python train.py --bias="all" --parallel_block=true --decay_shape="linear" --dataset="wikipedia_en"
Each number is 128 + 32 x the weight over its row's rms, rounded and kept within 0 to 255. Layers, rows and columns count from 0. Numbers have three digits each. The size before them is the row's rms in percent of the matrix's.

# layer 2 attention key, 128x96, rms 0.141, rows 0-127, columns 48-95
112:148128104161137108141145193137086111102184122080074128113099090088144102173145149075110123130101113101114155128163128170175128154118204159092061
143:140113186137136146139206115169136172151121106083151113156099132152175142077148125181142130108146148118102119118120143117101103077126099088188106
147:187129192136124140129174139141135186137153064100138113120107127104168137107134074193140167149165159123069076155174099150123076067098127078142125
093:083073170123135141143094109153146186095084167130141160161145059133102147129101112084146078158085113108097156139063126116118180195118100105140108
171:155163171105118120129169124120134106162142050094124052108101173133159123138153108149178202142128150152082085185165148098090117068107128087157135
089:066203060159103088098085143078126107130126165138183113155138136151084093126202128183099128108143153124196141070103103158118095146107145165112099
080:153121121116167125145135101131128058094098107127111121112117150156138117069171122151131185142159133114110062057130079128147100118118159119146169
096:145143120133104062157151154131123148170152061093186163127120090116065145132116102175099179180128195136100078144170138066141165077084116077132130
137:124162087132123123085096157119137071095139155111070151102155115119069097106132126119198133133162119161177120133128134193153120153113121186101186
111:094153186123146143183141123131104130163103130152131126138095093107086184166141116082108115211078077105099130117106129154150155141150139139107069
102:177168106101126127125155155083138108146108104106126108088121158120119106166174123204162226092162156150114102150173102123159132073116128075134132
172:199143161107113094159163136097136137154147070129145087146107164108157128129160075200142175129150170151106093128173097100096119049084130047147126
124:193162112112128078121119127113126108145156096142136077119120162126159109141160132193096163084135201139169081125189099155140081063091148126137134
107:087120110157170109090146126118178135098128135134128162100123069124066154110131086055138103105162110122148168127099110121167139126096132188090085
101:106125110142124140144155114141197112106107146113102115153134142153209093156113120090170190140150119169070161117117066186097164137090180166131142
091:129121169148101159124115149090129087176071120190129076146150138140112106129146067061156132093120141115163174127121130109150069143125111064151143
094:093123104123120147094207116132114111112139166181125173181135160116162185136101150138130130144161134072110110108166077089145177108187159158154136
080:176100139075149114143090132095103108189071101154148103107098139140146103115131142104131102114104182169149169148140179107100116160160114074182132
090:116123164189124149128154076077093138144099117150108075070130127111144101128089079050118133058116065145107152092092123115173092123145146138089150
093:180196076079114125173112162155079158164147099075119115137178115140160143139139159150146151091118134094118053152134088084192096131118163099127103
089:100135145112131122129125132145094086113154131122188087120151185165150081084153122091131090128137076142128075142157143127179179130156120071093202
102:081110111051103103149156087116152149140164114138189055111124100127122134149109062115149145079140156164113193141159159105079173112076132067090124
096:091098166104139158153121128157159127065134151185172122133072104111202140134099110138104133122123125107107148118148069142093181123088135084134155
099:135102136178138081111076153117122128160159183149156106136081120211139041149119079120121138125128118169154157160094121146128102116103093117134111
090:096126156138117134113126161083141139181135139126176101124136134100096127188128134060080116022178125154117126150087100105138113122068079150128122
095:123125139135156163131140130149111141104115146144155142118094172091170116135102114067151115121190097143110118094125073157141163119238123106116141
097:129207116150127140099127116097171080213123094067160136103181117162178108143136132054120139151110152124118141125105141128145115148100080161144129
101:130171107123115123093142115100138027112134091083114135144188152150119140121073112092108144159132107137138145155101073116157115116107178133134106
089:118143142075076174109141134198060154121116097063155136104121156061093094106093138097134116202152128114093128104194193152090149133122140145128186
088:083079123158095179096111094152072165084167176137075098115138119156125114154136095144123156075137089149107097152063135171102111135157170105101139
094:163154096127087106044115076127121100147118108100173133140130120132138144168143150127146097127130146109165134131180143099150152136133179139137104
089:149103094151090140124090128142146109106146156163122042148107171175104084116116143153186154100169064180112130117136106097160149144121157095128134
109:171153126129122126161077140108130197168150068127097114125179112098115131160127161129105105168127179114131135148122108110122107121113120152138105
095:091179203135135107119111107130080148118136108117139146150136098081083151186162103127110094126119163081178190115114109123150117159138156151079173
110:104123082182182097153043122153116108152164116122108083090129165114134106107104117101141053091132068084141109135119115126159177145152156111094182
089:155129164148053118107174076071170122075133104150123144142172114154127115158188111129150163114116133181126166134118092111149118117078107135114091
087:089124160202150120102141143099106089167137090062128152151136161165099072118160104125139113111205161080134133158091070133137145124092096130165116
095:100099119079125073094193128121164157121098104113170173130125109127083140150139067170147168130139198106133191161152126096091122096027148082171079
086:193155104091150082142082125092129180152165098122087089172183106125101079149132151126110118145115144109153087128118113084174172096171164107149120
090:084123117130083173162125123141101128124166186111077127185118117128204147151129155081123121059084090129071122148087121137123093150101154058136163
087:110178098115186145063120117126100115145179121155132133101170121155211135079090138102117108155172116135159144087117186143098053138148120127158103
101:156142158125091111151146084070122165175156067116084080110135129075104110137112088146141115166091134078082096131168162113133126104111122102104158
084:132184108069104101094165124100122173163180106070133145165164112190143222129135176108132110119160121074144126130136127101176106125137157080167146
094:100154099152145106090099188115088119119132164129148183104142112070088124121163106145076069124162128106190152136089099152168130123146126138075156
086:163123113112125181179115141191160094041106128070105155180125150124107167136130148132150164149109072085150138118136088184134130102180184088103155
094:164147186078174114130105109147129124145127130081123102068164139151155060121137148123118064215133083132177077131161168122085145154083142134116148
097:148170161116188156063163069171165055117121145128135124117128143091145106074096116126119069133098087071177104154146104184071141124209099094130145
099:159112095177126148092078149126096098103143078082119092088115090156066099103118098139144102156123151110144149156144142102131153098127202088120149
093:192115142124131120139062168099076055136128054141126162101137117129104170112147118113080067190154169103186100129127136128104170115205132114101193
098:165125110156109112171088115130093178119131123122128140168172087123126086122142116130134130107162189150130153162127064138092176149096134094131116
094:070123057146125109077205086156126086112130115127108161159114092121162151165140146160122130239110118103136115112139161080157124115207161146168116
084:138161135139105127106181123170181076131138139114076125149150129092143088092089129088130133124120107140116192135141096103182087125144163074103136
096:121125103130158113151079117146134166103090097068133102110097120171084128171123124169111140053110119150191139129113131175062122128074156116109109
084:108106101116077134102134125132108044077129184127161163155109165163139133101107139149139165178133028077146109129156094084145143125181159123107106
089:134094081079144105165134152113169109134110128153165148146064132127130208131154119117143181128145141151140185134111052087119116146101144136111113
089:123102095125134119119151115077082065112195196134142088153112134184090066109123151137125154149100069138154162175133119106182095133152153118087096
087:115118137114073153084133114157103140109164209095162124158112108164123081137147170122137188108148090123131163151089053116150078153076136095140104
093:171143164135089150152134153115097152165128085140101138176170120160173126143138165140130100170121095127121119133140181139158169114143118133167140
086:124110106136041161160164114142126143167131088156195099158127094125124163107141101127143149043169130115113166168151150179117088160109064109117099
097:146182125070121136161188136100152157154186146120086141158151104138177087107094155138176170098114139100155080114108116137115086127150125165122074
080:148114123116136157104138147164138107078090130188133138125109144126132140104122171113133138097167140192116123109153160115120165111046141072168086
100:129182164197171122140186182104134162161102068156191129103170157101105063118129095100110074109159147131141107121120107121119148121141092091130152
092:107104158075116130123090161121059139102092153217099114061147174105154184127166069116122134094160148165079137097103112113116088144129116128111133
085:133092152096145130109092141093124162157152159150088133090121091131137068145128174084140084106177139162106081149133169119130113115087089126197129
110:144171076128097169121126110165101090129103061151090093117116076053158126147105178143152095180128149181093115130103127152058097126151113127202096
136:086098154097088097108117100088209166077164136120157131144095178153132103135139092120103135103171135078105136080087149104175149154136122110128146
119:209138159139172085147162119135099160102103102122113165144109123110103167127137157150120136143087114131184112125183140160072174085108191122119069
163:142168100164133159098164135164120105136126192141078168131141123139069126086077179089133105093116076136124166176104163088078159146146118141142156
113:162134125147117091132134119090139108176176118101113082141162147073132119166157147175147176095110177153191080101198110108169106065142161149108112
118:157129135161104080116122151113138114151149132089076115103153129088114091146166132180165161107101188146172099141131107135159087065124192161074140
106:152185135143116117144140145135104140150121107108068139122209065086138090189124099130107109080086142167113132163150111182132153095057128106094132
096:110124168182169146136187155164078109135161044083110106120149112140099101132150067159116111110129138089118066167132095103181149137205110096148114
116:130109159136148150192152130136102104120117124134131139144181062142131118132117141126123101044174140216181080128111133160089106085061126125099082
114:186088167123137119121103119135133143083129131113142179099143118108099172129162134140111195076144137054203106105159145164072087076096129159079112
135:146167102126160214160168137162088087171103108137080151097168087129134160103086192121137050094096088168113154179127125101091144140153099141129138
091:104153131118133112118106144124162123135098140131141154115115176188121089153155013107090101121170114126073153086049115125133124191135134114155150
159:125142099162131140105170150206147098105113160134121170143143102121107151064073162090140074107101103133108200173096134082077183136152107151151152
144:077128097214100150098169152162109125112101112131120191133160130117079145067108174107128097143126068105140175135095157153127108151144157174109114
097:130095141074177117152097080102131098172118115110132153133091142152149101089114075061177129184146102106104117135109123113134106117159080099111179
097:117154142139155090081119109165053138164152133103167139094160088175104092138183122210114073127140097070112147129109133175131112135176090117166105
083:114069077122140156173184140111174118123128129065118170100109125155090027087152119108122137102142196161183123161092099122134095110114069142152138
100:145089128142089155134089098078185160131062122106119139165126094083142180144097149142118145119075205077153129101130162094151136111141103169175140
101:111076079141084131165121099140159098114109207125119132167132126109105139130102155146167153140037149118134135144180065150120194119128085150114160
082:164099142133089101094144183092103117153098126161188115159123137098115194099125188123151157156141114127087136080120117074117113081152130168160114
086:176129117129085131148076099144179146151070083135153095168039130140105224125104109129122128136144135122065170142117165133067132129173125085144129
085:108098142174162113172168111109083135131070096143194133105119132137108138138100098114127099123136157104096164109133139077151178098134075129114103
092:131185132059073127094158139147113126176118132110081105112132138138159084092116108098120089188153089143111127126104166203098092129156203126145164
087:173088081113163144142111125108097157151113150145191130102136148069161104118106073152102149125160127143155114098103175121075100094117080117116192
091:131169132094184102069099130138138135099151110097128112127120129189102082117147102123138096102174100111112149141091069084134115150107166125111115
097:130092128136064090133147113122109111111162157159157101140087165159114117129148152139134127144121128059080096102101139111172110155169094148154092
096:131092114143107140133093117137204147076121128102065138114086111122091118115094145135126126081126224129170130120116135115145136149106109142151140
085:088096173056113094116134098108079106160086110092098079091111136095138116117096114125160085134173131150121117136087149189144115147145197156085160
094:131180090138047137117160175148098140082066097100149142125172128108100117204122147195062098156116151080118079127101135158125099143133159178167134
086:110110151168195110103112127107158065092117104167112088156176131140174144124093165108198109190124095147092118107127103049112142137145152131075094
092:100144135136102126178106100146131091097119130153130154138159139104097044180133151127096101154089079091171097151118205201104129133166172153129183
094:114130161114118127133121130134095089148148161080071123118087148127147086077114143116207126146139094100070064137124043142128159095144107119132106
089:103204115156183091093119178087091113123111217169156109117149123128136163108138111106132131075138081155159148121140169155100127111070163125117097
089:069083140107129178119130122127178081086130118084122121109124100127141097136176116138090134084111156114190101112079120088181113114179089160129142
086:128184125135128112121073126107099144119122182167113127157134125178136149070120141128185178142108086133128164085106170147133139130123147163148135
099:136087148151149161170066066090120138154156130090122143126131131106119117122104139101178104120142131137074127146133118080161163085196084149112170
087:131150132162182102160081101103113125176167103154097117121105115155167119094104108127129163144131108095099193190121124100141112144085130087132122
093:117127116138103137118121113095105170114156090112130162138205167051129071167120151150168130119086149145170083111183108125183133101171145161140118
097:167193095141076157084091116117140173132122115124152083133065123065136127138116101160072154150125107103153091166105150172084111109121191172146116
084:067139162130130134170118099179114072072141119091084161141109140077092142161146182143089102149145113100131086094136145206146088143135119123110148
096:138108128115092135082129073124190149113163073101146171104092118099130078158189125160122161083175152122139118169130143135129142136110086084131099
088:127153161174161142126160170148111115096107098135096135104121126115121065129074101174117098128151096095079095194179063122145166144113108077150154
082:135092127100094119114102129076153092132126224142128142146138128133111103195184149159122165147116161122155101127122146105123114149128095158138131
089:134172202116104150076114104156154169173091071152138162106133101166140167164142126144043091115134091118124122088136216093141114176098115076148142
091:134137129122157139131164174132150098121186091124090109106144170062103107176156105139110116109134156106211100102072110170113129172115075061150142
097:167095123137141153144138119121184145146153110106045166135175134093175106095082129106149134175079194148156121107122152146166113115119105120181139
094:144069117142086138068105070092140097170064122078121075121050133109156130116084133085133128146124106139128116148156095097129137151133177123112140
093:135100178106150124144078178057182118162110126123157154147027177114104179126093114089100214119155137137106139146106129151144120119159113122102159
088:103123146179150127164150160119121087151167150158085111117184154106150119109113115118121158152080103082161083105093106159159086110129100144106097
106:140151175124200098176139155124118109128130103097101137102175083104161091135171092140186115114121140151135105131138154131156123109114110151098142
089:091116152106118111119069095168176176152137081094162154118130144128129095164094107141152138147133109085125116142128089168114101157097173089132089
094:151127118114124124100105150097096157081114200165168112141132152116132196159116139157142104103164151147081159097182124044160142126147091079143144
089:101099130132144171127168170092144104090135163087057171132202146078126108143124162139167164127105169192136115147126112095179162111127087156124110
092:111079159167118137120170149105139143168101100097091107120141102098152134153098149121123137120135130150076133203201143040193177128178105142125136
091:167072110149066138145136109088146115162145145112138074113086165149106147142116171145086161156166164099106143126123133108113085146150103159178141
073:139169075128152133091134139142078106132090068197086137077136117147107149132152175119115135158150044093083144136205189134118117176107135128155118
095:147133137128152089053135147118156086109093156098106140123164107158211086105112161052133154152104077140117148140175162118102126118073125097148147
103:126055172156087148136108091138096109135101086132130119144110164131089137165167105155099150088135168132115119128099139132152125134182119098119128
093:155092091144149159122047123112164145090100121151149128147135168164089137123112139183155132161110166115083181128134075097114143077209092180175103
094:118189147115142129128164171161110116163132114111101156113145120109109044120090092147109099171120103172111130134121097191152148110065163119107158
089:121116138111090124215151104121138093163215121133126117142161115097165185161144154085114111114107147141181092148124058140174158165100070130086128
097:169103154118091143142171106126170158135171067122119168100139133063161067133116134098085132122126168151155110116163120126100099175078117074130096
094:126124076105108138116103120163145177154159126128129164155096152171081142136156175123110118168139146096114100127102124176122114136126101163180115
083:160117107155139147088131147116119124109150171148130098128123093111138204104083168116179104097102197166188159138174119050155131076114132170143102